Part of a small language model's weights.
Training: a variant of Adam for these matrices, 870M tokens, 13276 steps.
Each number is 128 + 24 x the weight over its row's rms, rounded and kept within 0 to 255. Layers, rows and columns count from 0. The size above them is the row's rms in percent of the matrix's.

# layer 4 MLP up, 3072x768, rms 0.0429, rows 2575-2599, columns 192-255
size [118 105 111 105 104 102 102 104  97  96  25 102 108  99 103 108 102  99  98  99 103  99  89 113 109]
[[141 123 132  92 150 139 117 149 136 128 149 120 104 134 128 109 151 101 163 130 139 128 148 132 166 131 100 138  99 119 155  81 106 177 123 121 134  92 128 111 106 162 112 102 153 147 108 121  67  77  99 114 121 120 115 139 141  78  63 123 141 138 121  77]
 [ 98 103 154  95 135 169 122 143 148 153 143 129 112 149 129 130 167 164 114 127 141 127 153 120  86 115 121 153 109 156 114 107 133  97 140 113 160 124 149 113 122 142 135 135 129 113  96 113 141 133 157 114  91 136  99 151 120 119 128 167 108 154  76 127]
 [128  80 150 137 138 147 134 132  92 114 117 126  71 158 136 157 118 120  79 161 145 181 153 156 135 151 151 132 130 103 186 118 106 174 176 145 119 133 117 147 103 102 120 132 164 103  87 136 115 155 137 128  56 116 134 134 165 111  93 121 150 135 136 117]
 [143 112 102 128 129 120 144 144 108 144 161 114 128 122 131 162 159 137 124 178 149 123 159  87 126 131 137 115 132 168 171 137 161 143 182 118 168 126 131 102 105 154 140 132 107  97 164 149 164  92  97 118 123 148  99 134 102 134  87 118 155 131 139 147]
 [112 131  97 115 104 152 151 109 145 115  92  92 157 162 157 134 122 114 110 104 134 143 124 146 166 136 120 146 123 127 156 120 212 115 137 118 132 105 127 107  62  94 103 126 113 119 151  90 115 126  96  77  89 105 134 137 153 121 105 125 158 182 121 111]
 [ 95 123 129 129 136 134 121 176 125 119  96 147 102 146 139 184 116 143  90 105 158 123 116 127 119 111 130 129  94 166 139 116 132 135 132 112 133 130 130 107 105 135 143 125 126  91 113 151 151 101 122  92 127  85 127 114  92 108 116 140 197  97 159 144]
 [132 124 151 100  99 190 126 127  81 133 155 128 149 125 128 185 138  77 128 148 163 175 164 141 129  95  85 128 147  86 120 124 104 113 156 138 147  95 159 129 131 163 121  80 113 129 148 106 119 159 132 112  80 121 106 126 100 140  94 115 152 139 115 143]
 [104 126 107 150  90 112 125 134 119  99 129 148 125 157 131 171 131 163 150 104 135 106 149 121 124  93 121 142 103 104 118 140 116 115 101 111 126 125 122 162 121 128 112 110  80  78 115 126 125 102 139  79 136 151 153 141 127 135 119  92 175  96 123 105]
 [115 126 116 110 151 109 149  83 148 129  66 101 147 133 154 173 122 101 111  85 129 168 124 128 119 106 107 112 150 105 123 139 107 124 148 115 162 121 153  96 149 128 174 100 137 155 133 129 133 121 152 117  90 101 140 112 125 119 129  89 176 124 146  72]
 [117 116 126 176  95 123 139 149 105 113 107 103 132 147 114 131 123 131 114 129 101 162 101 109 159 129 149  99 120 160 143 120 114 128 117 120 135 112 144 130 117 163  85 111 140 118 119 115 102 163  75 111 111 138 162 121 118  90  45 160 131 135 137 123]
 [ 78  86 165 185 135 160 121 149 126 131 144  92 108 153 169 114 114 104  96 182 150 136 140 143 122 122 115 129 161 158 112 125 122 172 108 138 113 155 101  94 105 166 130  68 145  73 127  98 119  89 130  91 111 115 162 149 101  99 102 152 141 131 156  45]
 [ 79 117 166 161 124 121  98 169  84 111 125  80 103 161 115 103  87 121  97 130 118 142 117 158 121 126 144 103 119 130 163 123 114 125 112 139 162 130 145 143 165 114 115 117  81 122  88 132 121 164 118 132 101 134 146 163  84 115 135 156 108 170 135 120]
 [106 121 125 134 110 123  92  66 156 146 108 120 134 147 188 137 125 133 162  92 164 134 136 121 130 179 105 131  87 109 113 155 140 145 114 142  84 146 100 158 113 126 180 107 148 122 135 108 142 143 142 108 136 132 137 150 117 123 133  69 133 109 131  87]
 [129 128 149 115  81 129 118 115 161 106 130 122 119 144 118 139 162 133 123 134 124 106 135 166 102 166 118 131 136  88 137 125 137 167 180 118 126 100 104 118 147  84 133 111 120 114  71 166 152  95 124 101 139 151 136 158 131 119 137 141 132 116 149 114]
 [ 75 105 133 176  96 147 129 138 122 128 170 118 131 148 107 190  99 125 113  83 156 169 170 156 119 122 117 133 107  98 159 147 111 178 131 154 148 122 165 130 128  98 126  91 123 119 152 152 151 130  71 120 105 163 101 157 132 107 111 153  91 124 130 117]
 [ 90  66 162 175 101 137 167  96 186 128  88 135 123 151 123 112 142 118 160 111 132 156 146 144  74 143  92 102 113 127 107 164 140  99  97 168 176 158  86 162 123 138 145 118 112 128 118 144 132 168 147 101 126 134 143 134  76 120 142 115 137 151 130 120]
 [106 140 138 132 138 121 100 146 123 142 153 144 123 147 121 163 149  75 165 176 149 135 111 108 150 145 134 128 145  99 131 111 144 160 133  92 127 117 166  59 143 154  81  63 151 173 123 137 158 144 152 133 147 106 130 138 122 140 113  85 111 113 128 111]
 [130 163 124 148 148 142 138 112 147  94 157 163 115 180 148 151 139 176 124 170  99 145 110 119 134 105 121 124 125 194 104 120 113 121 118 159 185 118 145 154 126 137 128 116  83 113 130 147 170 163 180 124 164 122 134  87  77  98  83 151  90 125 122 118]
 [135 126 112 138 137 173 160 131 135 137 107 129 112 113 129  92 132 175 133 114 114 144 126 111 134 154  93 137  94  86 167 168 197 136  75 179 113  86 121 148 144 138 130 107 157  95 166  96 148  90  92  90 135 113 132 177  93 151 118 148  60 138 108 112]
 [ 87 124  94 102 173 194 142  73 150 153  98  96  86 149 129 102  91 127 139 171 146 123 164 118  78  85 154 143  74 124 148 156 129 188 124 150 142  96  57 136 149 139 162  85 122 124  80 152 113 174 130 139 135 151 177 130 147 118 117 112 124 155 131 101]
 [ 82 139  97 105 132 127 123 167  93  93 133 119 108 149 128 171 152 116 142 132  96 113 162 161 129 140 140 142 128 140 134 120 180 155 122 132 163 165  62 159 129 127 128 127  79 153 127 144 160 145 121 136 141 104 105 113 140 122 135  96 159 131 111 114]
 [ 96  99 126 100  73 128 143 120 172 114 114 132 124 122 112 123 154 112 155 120 129 152 179 161 163 127 159 133 153 131 164 161 121 138 149 152 173 137 111 122 129  88 116 161 124 108 139 144  92 113  91 140  87 194 173 139  97 123 123 148 146 129 128 111]
 [156 102  95 118  98 112 100  87 118 125 139 114  86 110 150 118 155 149 140 147 114 100 117 133 144 127 142 198 151 147  80 121 150 168 158 103  84 131 145  86 106 133  37 107 132 123 161 152 118 118 119 146 129 126  96 106 114 152 151 144 163 117 113 133]
 [110 111 128 128  94 181 149 131 148 125 156 118 133 170 132 195 123  94 124 112 184 155  94 133  72 127 107 124 126 112 127 136 132 107 138 103 160 128 131 163  91 146 198 127 160 114 140 133 155 131 114 123 123 141 163 145 129 111 108 133  94 130 162 120]
 [112 104 112 135 105 148 156 111 139  99 138 149 126 168 113 119 162 126 148 122  96 109 116 135 102 131  89 142 149 120 118 145 114 125 146 149 135 151 120 161  91 169 134 130 109  88 143 115 135 146 103 114  99 155 152 157 181 127 118 133 149 180 105  76]]
# layer 4 MLP down (transposed), 3072x768, rms 0.0392, rows 2575-2598, columns 192-255
size [115 104 105 106 104 103 100 107 101  98  21 104 108 101 105 108 100 102 102 102 106 102  96 110]
[[141 143 140 106 108 164 156 150 123 103 168 168  81 107 151 123 102 134 154 105 159 123 179 118 183 161 143 134 136 141  82 135 119 139 115 137 120  84 149  70 123 127 154 126  99 160  94 139  98 125 107 177 145 156 102  72 137 133 141 175 135 166 116 135]
 [113 105 141 136 108 137 137 102 139 100 136 127 137 128 171 183 105 166 142 139 158 160 111  94 149  81 118 130 158 155 162 124 135 126 127 138  73 101 122 105 121 145 124 115 114 148 118 151  96 108 149  87 123 173  66 109 118 115 140 160  91 101 114 131]
 [124 127 143  81  75 149 145 125 114 116 131 114 140 113 148 113  87 120 147 129 148 173 102 132 106 121 116 141 137 101 159 119 130 129 143  77 153 134 116 170 113 114 140 150 148 163 126 129 131 152 117 150 165 151 138  87 107 106 143 111 152 139 129 123]
 [107 136 124 142 142  63 115  97  80 125 118 141  96 169 138  83 127 170 128 120 125 162 103  84 114 132 129 133 122 113 150 147 102 103 140 109 138 122 132 114 145 100 132 124 133 130 173 126 121 160 157 143 148 170 105 131 141 123 169 111 115  87 102 115]
 [ 91 104 159 137 121  82 151  76 124 142 102 148 100  77 152 105 128 139 147 148 117 123 140  84 147 137 168 126 120 122 159  93 108 106  92 116  87 140 112 142 152 106 147 140  83 160 114 138 118 139 102 117  99 125 140  89 114 170 115 128 105 151 158 168]
 [ 91 133 155  77 138 142 126 117 187 119 152 132 144 132 105 141 137 136 131 157 144 132  99 124 127 134 104 140 122 154 126 150 136 156 129 113 133 126 126  69 141 102 137  72 136 133  92 152 130 178 109 101 100 125 117  81 144 139 172 119 161  92 168 146]
 [133 147 140  84 123 160 105 181 143 111 126 121 111 149 122 111 108 163 123 122 123  93 105 104 128 132 131 139 124 185 138 108 102 109 131 129 139 124 134 106 156 127  98 167 137 125 132  90 118 167 183 151 103 123 111 147 169  94 114 124 126 131 120 115]
 [142 111 153 101 150 134 111  83  80 145 124 158 173 104 109  84 107  94 138 117 148 165 102 141 108 122 169 139 115 113 103 156 170 130 179 135 134  81 164 132 107 131 120 139 160 150 183 129 116 164  90  97 119  77  84 120 100 100 119 115  87 142 120 167]
 [122 130 118 120 160 133 100 127  60 115 125  91 132 177 133 184 138  82 135 130 123 171 111  78 135 111 163 140 158 127 140 154 127 113 123 151 130 129 134 129 130  81 161 149 146 134 133  95 164  99 105 125 113 138 153  93 137 105 132 117 100 140 114 110]
 [134 115 141  92 135 119 179 131 181 111 130 146 138 143  96 128 161 159 112 103  76 130 116 103 125 137 145 123 185 144 106 166 106 111 146 114 152 110 115  98 118 138 118 138  98 141 101 113 101 132 135 107 134 131  65 134 136 150 142 124 147  78 154 175]
 [154 115 100  94 129  94 112 131 162 133 150 175 175 132 111  99 118 125 135 128 130  82  95  81 125 134 106 140 123  93 131 121 101 143 103 128 125 141 158 148 161 112 158 120 144 161 161 135  87 164 152 120 115  94 127 148 107 131 109 103  96 136 119 136]
 [145 120 116 142 144 128 136 133 149 138 118 140 134 108 100 126 140 104 175  96  77 133 126 109  80 132 115 146 103 108 115 186 150  83 162 148 103 131 134 146 121 163 129 109 150 122 110  89 150 121 169 116  86 113 161  86 105 123 123 139 144 100 139 129]
 [118 148 142 119 114  92 129  88 115 162 155 137  82 120 130 150 145 136 105 177 131 120 171 154 118 165 114 132 118 103 138 143 166 137 184 139  89 124 126 139 125 145 156 102 107 143 123 151 156 126 182  91 113 149  89 151 147 125 120 124 128 133 132 150]
 [134 106 115 112 108 167 109 137 150  96 104 142 142  98 100 143 144 190 145 135 118  95 109 118 128 145 160 125 147 160 106 171 103 104 149 174 150 116 125 139 104 147 130  93 113 134 127 144 122 120 110 144 142 141 108 165 110 162 145 136 125 124 109 162]
 [ 98 112 126 127 134 121 144 116 112 166  89 121 146 130  90 134 185 162  51 119 128 133 156 183  97 113 168 133 151 143 151 124  87 140 102 121 119 106 108 141 114 121 136 177 118 126 129 132 133 158 109  95 142 118 157 132 138 109 100 130 123 135 149 143]
 [139 130 125 137 155 155 103 102 122 103 178 105 108 111 157 154 127 123 158 108 176 153 138  99  98 144 118 137  85 126 160 139  46 105 104 150 106 122 120  89 118 120  95 147  92  96 154 164 127  81 124 146 118 115 171 123 136 164 115 147 140 135 118 123]
 [114 196 151  99 102 145 124 123 149 115 112  80 147 110  87 156 152 120 158  97 126 105 126 161 116  74 114 157 143 151 112 109 155 141 169 126 152  90 131 140 126 158 127 165 167 146 131 109 133 151 124 128 124 130 142 145  92 100 107 141 129 112 168 103]
 [130 126 108 120  69 133 142 136  81 131 150 102 152 111 139 161 158 121 114  86 118 105 133 140 146 148 152 133  89 129 147 137 143 148 133 152 140  75 130 144 139 119 110 137 137 114 107 162 142 152 136 120 122 150 103 160 178 119 122  90 122 137 105 144]
 [114 132 113 152 128 132 132 157 110 133 165  87 133 139 166  98 156 137 189 134  89 110  93 119  82 137 141  97 125 124  95 139  70 116  99 114 117 121 130 153 120 126 161 161 158 189 150 108 148 116 152 131 129 119  72 119 130 157 113 132 152 157  83 163]
 [182 184 109 177 138 135 124 129 145 130 158 113 144 135 130 135 167 128 122 123 135 121  98 119 166 154  96 112 178 125 140 167 140 132 144 141  93 140 119 159 117 160 146 113 104 149 133 129 108 118  94 106 144 109 139 116 133 124  97  75 127 152  68  88]
 [ 85 106 118 116 130 119 127 133 165 116  92 129 121 146 131 130 157 105  72 135 103 119 141 114  62 157 144 136 164 121 123 146 142  50 170 101 113 141 131 119 136 138 145 115 107 116 139 175 112 144  80 132 127 134  69 118 147 118  98 169 105  80 109 149]
 [111 127 131 131 102 165 148 147 128 169 126 112 139 117 106 133 111 104 160  96 120 133  76 148 142 112 165 128 113 132 144 118 102 160 104 118 136 147 126 118 142 105 117  76 132  96 138 136 115 136 146 138 124 113 117 124 154 166 104 102 132  96  65 172]
 [ 98 145  80 140 138 141 105 149 122 130 163 151  89 146 101 133 123 102 124 146 102 122  92 114  87 133 102 132 112 163 132 179 110  98  92 136 105 136 137 105 129 111 139 139 100 153 153 125  97 108 147 103 167 134 118 124 159 130 112 156 130 138 106 135]
 [120 104 170 147 112 125 102  93 137 132 136 137 106 144 103 116 153  92 102 152  99 124 124 118 147  87 140 137 133  92 118 112 113 110 115 147 157 129 146 102 140  91 105 158 130 135 104 159 137 116 105 118 156 147 139 133 140 152 180 152 107 126 107 124]]